config.toml
n_layer = 15
d_model = 192
n_head = 6
n_kv_head = 6
head_dim = 32
d_mlp = 768
vocab_size = 4096
activation = "tanh_gelu"
norm = "layernorm"
norm_place = "pre"
norm_eps = 1e-05
positions = "learned"
qk_norm = true
attn_scale = 0.277
bias = "all"
tie_embeddings = true
parallel_block = false
init = "normal"
init_std_qkv = 0.0361
init_std_o = 0.00659
init_std_up = 0.0361
init_std_down = 0.00659
optimizer = "muon_variant"
lr = 0.0121
beta1 = 0.93
weight_decay = 0.014
lr_head = 0.00911
warmup_steps = 0
schedule = "wsd"
decay_fraction = 1.0
decay_shape = "linear"
final_lr_fraction = 0.0
batch_tokens = 32768
seq_len = 1024
doc_mask = true
train_tokens = 357900000
steps = 10923
dataset = "wikipedia_en"
Each number is 128 + 24 x the weight over its row's rms, rounded and kept within 0 to 255. Layers, rows and columns count from 0. Numbers have three digits each. The size before them is the row's rms in percent of the matrix's.

# layer 12 MLP down (transposed), 768x192, rms 0.0868, rows 487-536, columns 64-127
105:133134091082148129153161110176086141128111119097150106124154116119134134107158168127128120111161145128114149114142109149110109140105149097107147107078165139101116111115173139136118130114155180
115:153107121124122145123131119137107052102123126146149117128119111128155127126133145089132157170142167134158165118131113122114129107138078141124133102085106140107110144117140118167112100120108106
099:150161131122117142139159111137112173109151152093142114145148128153144107152115151098104151105141121139136135119097162165118130132129165129154184138124119165115138085156133138144083112142100122
096:065120119131133137118131117153139152118118105143167089145091107135126158084118101104144147159122136110102105110106117115115142125153132147121146101143142104103128095145149105125113112098143144
091:131115133134092155103104137095116132162120128127070146105088180110105134093129079109114071144135169132143130114150102130147100124094132109111156127131122147129121121133184129102095147137157117
092:136095140144137134125122138173179144149091140127101131169127136148089127100162150137134097111123094123150126156112152150126133139111110132109175114138098104134100129135089154114154087131064139
091:136124110098091142082136129118115145101148112139138107127100176142109119078145123117119117153179152120139143132102138115130130135161113100109126086125141118152139120127174114137096124157165157
094:133139111154113140126098145138146080108119181104139141111134093125154122123142130141076175144064097130116121130152145120117152130090149127130154086096139171126146108108150081131124124136115123
093:148168097145146127152135162114135110103151129086088129113105145132105162148115129138117154151130169120160163135125081179152121090150141140110134143113089120111092150123135130131107075095103111
101:144126096100136124117142152157139103167136126153153115104106168107122094157144139145105092132140162082153137109148106132171114121111101178115149125117144139135130104150109115109134100154090182
102:165131127168114109105114113090150096136126133117124163138113110155192089173138153113136140136142149109148093148112109127136126161149127116160130158128102125152112120163123124148139126092139163
102:122140119141115138133165100105104130132146141121178157136100147124134128135090125135148093133112095157106143127133103103155114158141144075139138107105125148117158127151146134128135138098176126
107:133108154124105075108147108136112124127085133148140126139106139171144139068127135162146162136141121096107145128137141138108153151166130104145101134103091166124126074121134158140142157105089118
099:140107139129097124149134159104090136146144194145125136124145093107130091112139114151121138143098163128115153130128131125123157162177104089110111112170129152107119160141090120170089144123145115
099:129120182116121136134134131158171134167131151149114092139113115133165156147120122167124141127108106140111138138137134098134109131178097146130121134126134145098124092107140128130140088143112139
100:142093116126115121111114108143128124145106142158104130151109118155133107168121136153149141136138120124164096110135142117100171166129156112137160140117143151154168130123105147125099106124116134
104:070123122140108138108084138135136190129076138124140106095130098131104156150150097141158105121136147116130080148133149121162092096160127096157114116139109149096138138110136145150153130154154155
094:149109162137140099111144097046139125112085148130124121145127152105105134100155143104126081160085143171138094121167169117131161119127147120085153132088138127153142156148124101129132166140113130
091:138085124129157146137158159099090160107098110172129162107112134118109148225110102109097141123108141151130129144125140168152114160109115104127147126166140135172146117111115126151058146157147125
090:139165152109105155107127073149124134142126102131108087145097123169133129167144151116102119173179148155135091160179119109142101178138146145149156135094076129105110122139137113159119098096115102
095:103107143196145097106143135114163110112142125193124135119094158131113107182162136135098102127142105115151102081158143118161133108141125082129120112101106161142114110120117074139105113144117120
088:102124150099133137101119105115104136157150120125152091165118134077160135166154081122155153129105139128101101147143143139152134174126162069102179173129160148100123119150140109134135109085143161
102:150127120161118175125084121109089084180144117081139138134146114134135144147111122116154133108139118127132094090124089153150109116084094134151132075089159134111115162162132132151150135143117104
103:097113143166151122158138133081139157119137109140171096122125128159116135107160164138148103141103111141101140144137127126158131132109141163093136128101150131108119151106147151126119127142150127
099:173138104142165138112135146142128119151100181131145107169118085161138129119170112105179117153134116132155154102117162134105163133142167126141121139095156151131107137099106107142099147110086157
103:121115118133125099125100087125125143130130119162109126077136156092096160150112138109132130130138130097152093150121124135085130079137133126095145111143133160113123135145148139112145089119126090
100:142092129172136120176142170107087148090140126125134110087127105150106132127135087155124095140088095112130110108162103116100133069157094116129131143101173113120153148120119130141124150141098149
092:096182149088102169125142143082116106120109134133114085117123129157137160165133126113146103108109140150129130121138161152117143114126137113136159120134093121174136148123135118115137156122092163
100:133126147106095132100157156165111154125124158147105116093122137165085136156161111100110088087080110130112109113109159136141186102149129106151156194195144095128100133153127100108113179112159142
097:148170149163128090142144153122114154122117112122140138151053081132069139141136128135100159150126085168108104127142121166068104187135135090120155143123129111131104168126129170111109116119165094
105:131083125105148104134095119155124115189153158159113141125081146129119093175092106123139124167114101112166139137097152146126139153110124176145111107145114134132138162130111116175132159126136102
099:149107123140120112188119164147124151164163093152204109158125126111084123128112129117155130155129125104132116155146144154117152116152131111131093146063134105120131096166131144184088135133077148
095:089140107097111074107141151172151111123130085143114134104088126153132120132134141132160116137149123131189117125143114123144138091107120133124123118110138122104161124152157149123092144161092168
096:139131102153098156145124124159103154177155142120132100152127145134116118143115117124131147153159159112115088134118141101128125132129083146151072150145111169131082110148107141135169157136099101
103:123131147115128098096145101087126092113140139168099151135165106150115110135130113097117134142141098124122111119128150135151144183131095132124150118125102164185103147168100117120104097109160112
090:096116122131128151128145148158165159177129139156158140128119120146123103144137166133129111133171146085160162075136108152076144136118113129145137106079103152115104176100130126152094111138138072
095:133099107141140146087126106128111127173121141110126156143111106164129129127141144105163136090112144181074145136139165152129095165154110134138121111107125130081157151134105136150139116129127087
099:137097086115105097113183150134064148154107146136138138145122126131145143132135163085136106109150153169139131180123115102150134121131102161143091116119117102121112136143145111127163122121176172
101:121083169096136131138143090113135111108144129111067149099157123128135139122118096121118154121150144128124147120137110116145134198113175126097115112136127104108103120117124160162146154136137123
113:188164116125179092112138145107118113108148140161127124097169086107139146132138163124130141135106148113130139153122141102137147132099133101134131136133109114134101140118095156143166140132140089
106:133116102123132111089136157130069132164109145144079159118084146135133155132079118122109111175120174161147130102123178116073136182132106153136105142114141072136134129139119140124133172109103146
096:107100100125134165138127122148146152115138124156150126126103111117133127168137163060101148111117097122128093131124158160124130138120142130127142090157136123112149063108142098107126153159122124
094:124138144112123115107163108127127137121167135104128120160139094130168173133097128144121163116092144137148117118114155089122126128155143121108117096163134122151129127103169127147112102143115157
104:146117124143115154090179142168120125128129173128123135129097188136153112118141181148173091131136136130144119144119134135134117167099103111156172135138141125156098072131120141115135125142153179
095:146151115153162153137150165132129130138136118140142155109135080107154114086114121135130134163161152117144120119106159131140089132089155068147139115165102166096137126076132166087139082142111114
097:101157147099093127156140126154113121100138125145136150176153172061154116140128134099143170168140141131125098114081100115179057087126113124131090126151139121132155148149099103135100114122139134
096:141098142098133103136137150130109158147083152120167116115101109161129128139109143143109128129100145122112128142121162120157140109122139179119131171115124127099080138114113110117107134132121149
109:167165123147141077128131157118140150075168099145136146156110169125125147123146134117161165115136141154137146132125119106133107114152138118133108138115117097111098147088128129110164128136146162
092:110119139114144147144170162125179111149078189152072111136140113123146118130187116121150161132086131166143129112157146090106092140151132116119144138165136148128117098147150124134080133116115117
100:150138122110112116077150173143134152122121142101098142159135135096101099138132117106112158120114145164143134140125146157196109124148103110125163137091157136136112133174118136138145100165127110
# layer 12 MLP up, 768x192, rms 0.157, rows 488-537, columns 64-127
092:102162112143134165141141105153122146136148143145151114146168077110131160174131107100124121154138128133116126116112110117175141150163106157130128108118129115083094098134099141136147147161124129
102:098082118170127106107115134103124114122107128133080143136140137129072135122151138109075148137092155096129115100164141131099138136107161130131113114162100102164165138145161132125071157083126117
104:130122141103078086099140175159127153118146135143113075130122151086110130161160112168133104126162126112132142153167098080105119119144137128116075140157145148135126115135181124136120124141136092
092:154171110136150122154176095152068131130106092126062150122086141139098131140121164128155119115146136088136126105118129108107163128128110164120161189085142137133150111140094135095092116136108155
104:123163132130114154103125121108124121102148153111147119146095118142113130126134136137090111168153106119122130097159147153111105114161132146163113118100132127084108111136145117125119159097141115
094:148119131129182102103156143199132131152123127101139113127116112123105096171090131089108080137173104120143124136111110104162105123148140145158084148134140136167102176132096135154121112131120088
099:134145137071130141118157132142199126164107087125098112114156133156128116124127158133134120123150126122120113134116149139130118192153114161184056126120117132141135158079132137136108137141121122
106:102125104060134168093143167176127167096148130154159117152129124106154115122148129137118136146095128161155133105144098159169109123123122133144144099125158153116173139136117069131151125099136145
102:114080124113110122101095095159124150185181168169106160143162114146142124126091154133083130142103115121143085105153113144136124172123114149156101136152120174168129084105110109183143114108150126
101:132115100089134124155142078115138115137155121145087133158106156144124102079105087149101154145106102168143129137162126100086119134122117105139122137132118105148133111104108112108108131127099132
093:131147112123111152129158149116142160127075094130120090094105123152127138135097132080143176128132127122160159163137138100112087156150140167147083125150146138162124105123116110149165153143117130
110:125135154113145131107155144117159158139108099172138150162125167187170117096118116116103156105140142096122151109133094114093141149127181115113082114107135089112174117137115120130096154119127125
098:139152123107149091148165124197096125118108094092135140139099099125111120132136104121123105150170148166093120173139114121157108104111130139155152082146137119166113120162151133088131120101102058
103:162101109146146134084123137132133161084132128078134126133144102116113115186146115140131115137136128091108167116133111099077120108128113121087118127083115110107105139130134100086138184128127094
107:112140157138144115143143144112096165054123133130108138131131136113123157104087130069112169120099119126136193100167116129136163095132133093127133118108092153149112122133162124125135140115108132
095:139166143179131102138102128109146124157141128103127111085124102135116125113072186141149100119132119096162120132091110091148149133107176132164123129045127158107103130165113135101115139134139143
090:145127116154119101132125111138137108147122100118096131129129113105113108137125159138154142138106086140119130147073088108093123140127124142137159131089144122111181114143150139120134105147079133
099:163130099129105136133130102126134132166085130137146122138173102119123115096115125052169058151131153137120148133154111148122150115096140125141130138118133145189099097145160110089103133090111118
098:119071107101100093140115130099134128135119125194135145103142133105090091096107120129120150121149107137100131123131144100114158111122159098135116145170136133129113151134135155112183148170167152
103:102139139132102117128151140118197149103138144126114102177147126161122104135109101107149112139155159091136105127107094105096130130133141184149156110172124122122135157137173113106103115120129128
097:136166119127130109137124092129129139110145102142090151088076146098131169156117089151128129110131152122154128114151103074098108132141135142142134137116116132115095126116098102122132093073111145
099:105133139140123107101143087137157132115163127167089111153101143151081108104131138109074094168153158185146086168118106134183145129167134156117089122126137110126105116158122104132109135101155136
086:139153115115121106134131108150158101126115159144085130148119153078141152107134141142135163142147129157155132096110114098168098143118094100152122175117125138161139138159114116130096139158066120
103:123119113148090081120111128181085117103101137147116193149120150115146143144064130143107157122178126103131155122109083112108147121124121149152123139120112123110149098124114145117138094136089106
111:099122123140091124116128128167109118135093125144132148131150140113099095131140121117114148095120178137139086096125104148108145158105118069115118135150161171075137171134146144117133148128106165
110:112133129091100151156117146078161160101142173104119114131170101106148107098143110082156101146117166128088140115128106132127146180130116120131132138154115129137171110119141135135148132128110155
097:129180130129112112183105107104118129129081126177116103116133146138118134166111113121106094137114101154120114156073139116122123123120132142167059104131116144111130085159109125126086150176148138
099:062101138140099161178141116138101134172110126134107148131150125116098125156121103116155133219140139158164148132149125109094063166129109137131133127125159148103080129167117140138114113126125125
109:084119120132115160150144127121145122142158135159140105159165117106120145156089145098131109159117104169124113118106127181095137154160087105087088143145104101118114113131088129148110125142067088
101:133161126133112095141163090125100109107105133117135136132155164140141130155139111086110133137138094112159146112146098146084107132124115139157094132146154105119083083182155129137132158136172127
083:081129117151112143122151106101155146104136108120124101103089110105140141101179133146137105092136118130106125113104115153146176090106125145111112142111095141122132129110105108154160113152140135
102:122177101150147179123116100129156133121128129142138118151119150084090122169107136130147117108145149118135128146150126176109118107121127106130143121131148131092182143105114100099111131137087128
093:117156139129140102155133103113140146110087127135127135155125121134113136096166182081127086082123100152151152145164154111120142110150134128147160138121138090106137141155167174130081133118095193
098:114169095137117155111136106118146118129155111167132146093175152167098125112135129142094088128105138125129152101155098120127146150118138130150109147094145133143119097139132153127140099098152131
097:118152144172100105105118142130104129124117126126074138133095142175124148136124150143146135134080172105147140160125119167111080148157175158114135117109121120123121152125154091134157158155123092
108:150143109114173109077133096111137099106136094197131128104143176157121120125129139130108158133119107090121107132106129138090165138092196137111112165074085139165095158106129088117127125147104120
096:106182120142113106120161124135141110100133157143141109111170143130183178160141097152118191096164132119130107138112141132119148146164122109172146146105170108127134143099126094141109136124112135
102:132123121130150108159158084157118117143133167105140132126142146123140167146184093127094109129154129136145113072139079138078103107122135124131117116110138152106146076102151146167162140111104100
102:129106146110123124119105148127082129132131118120141144152079113144130126156122121154138133142122089126130122129078115144114091144175087151132121125153131123119099109142103098157129160122105152
101:130083129102084120147148118098130102141126172152139112085137128158110197134114187117081126113156081119142113134138142146160139110110126174134132182159121138181119134103088117172147140125134112
091:118134138168121119131161125163129127151157112109106111159129137107099095129117083125169137144147116143103099113101144149151134097167149155092091110089135096149135133155124126152080118099131147
095:117185193122119120147123132125132151127148080134110114122107109111078100110141117148123154142119084134153138137092114119084103146153155119157133123160131126103134110168138102132108113134164153
101:100098117108096112107100124114071129126133152174132195096118182127139169096142159104086121178146145120130145139115140112119100104151140121122151139171119161111097140156144160117134154138088170
102:116103118125125155140149094166143132093165152121134132126096141133120143168121134122120138186119139109110162152115114092132102134146092162125139134074118114134124140129129155138108097127100179
095:132101082083162134136113099113132128115149114131105110130098084129135181123133161122158157135134140122107116125135109119144140106169151132154122098130167124091108115175155112140143112135120124
096:151120137133151151135153087114112141145104124135124134153149153121179166106130197108131103166157116122134117120124076101100122102101134121192108099156147115151164154164143172159161156149106152
099:166148140119124146143153150145141131127121103107114154121119156136128074118107125163135151131151107129149130110102082165137117105093143128141086121119165137138155097167091154110121138134107124
104:132154089162123123113149128158120151157127116121106167161109154131129120098111139131118115130115143119121079104151116116104121145078146112100145134091114107089154141131134113113105084137126158
106:120097117105132112110165116120156125116118102163138130168130116111107133148112168117143093106174120139122105153136142121127143124153098150118146141108137139118146138149097110163130113156107161
099:102139135107110135167143116121129116133149103160089099132146127139136143118144103166130090085082165150136071133113097126133132085101116103106110128099147170139132083154124150079088176163111168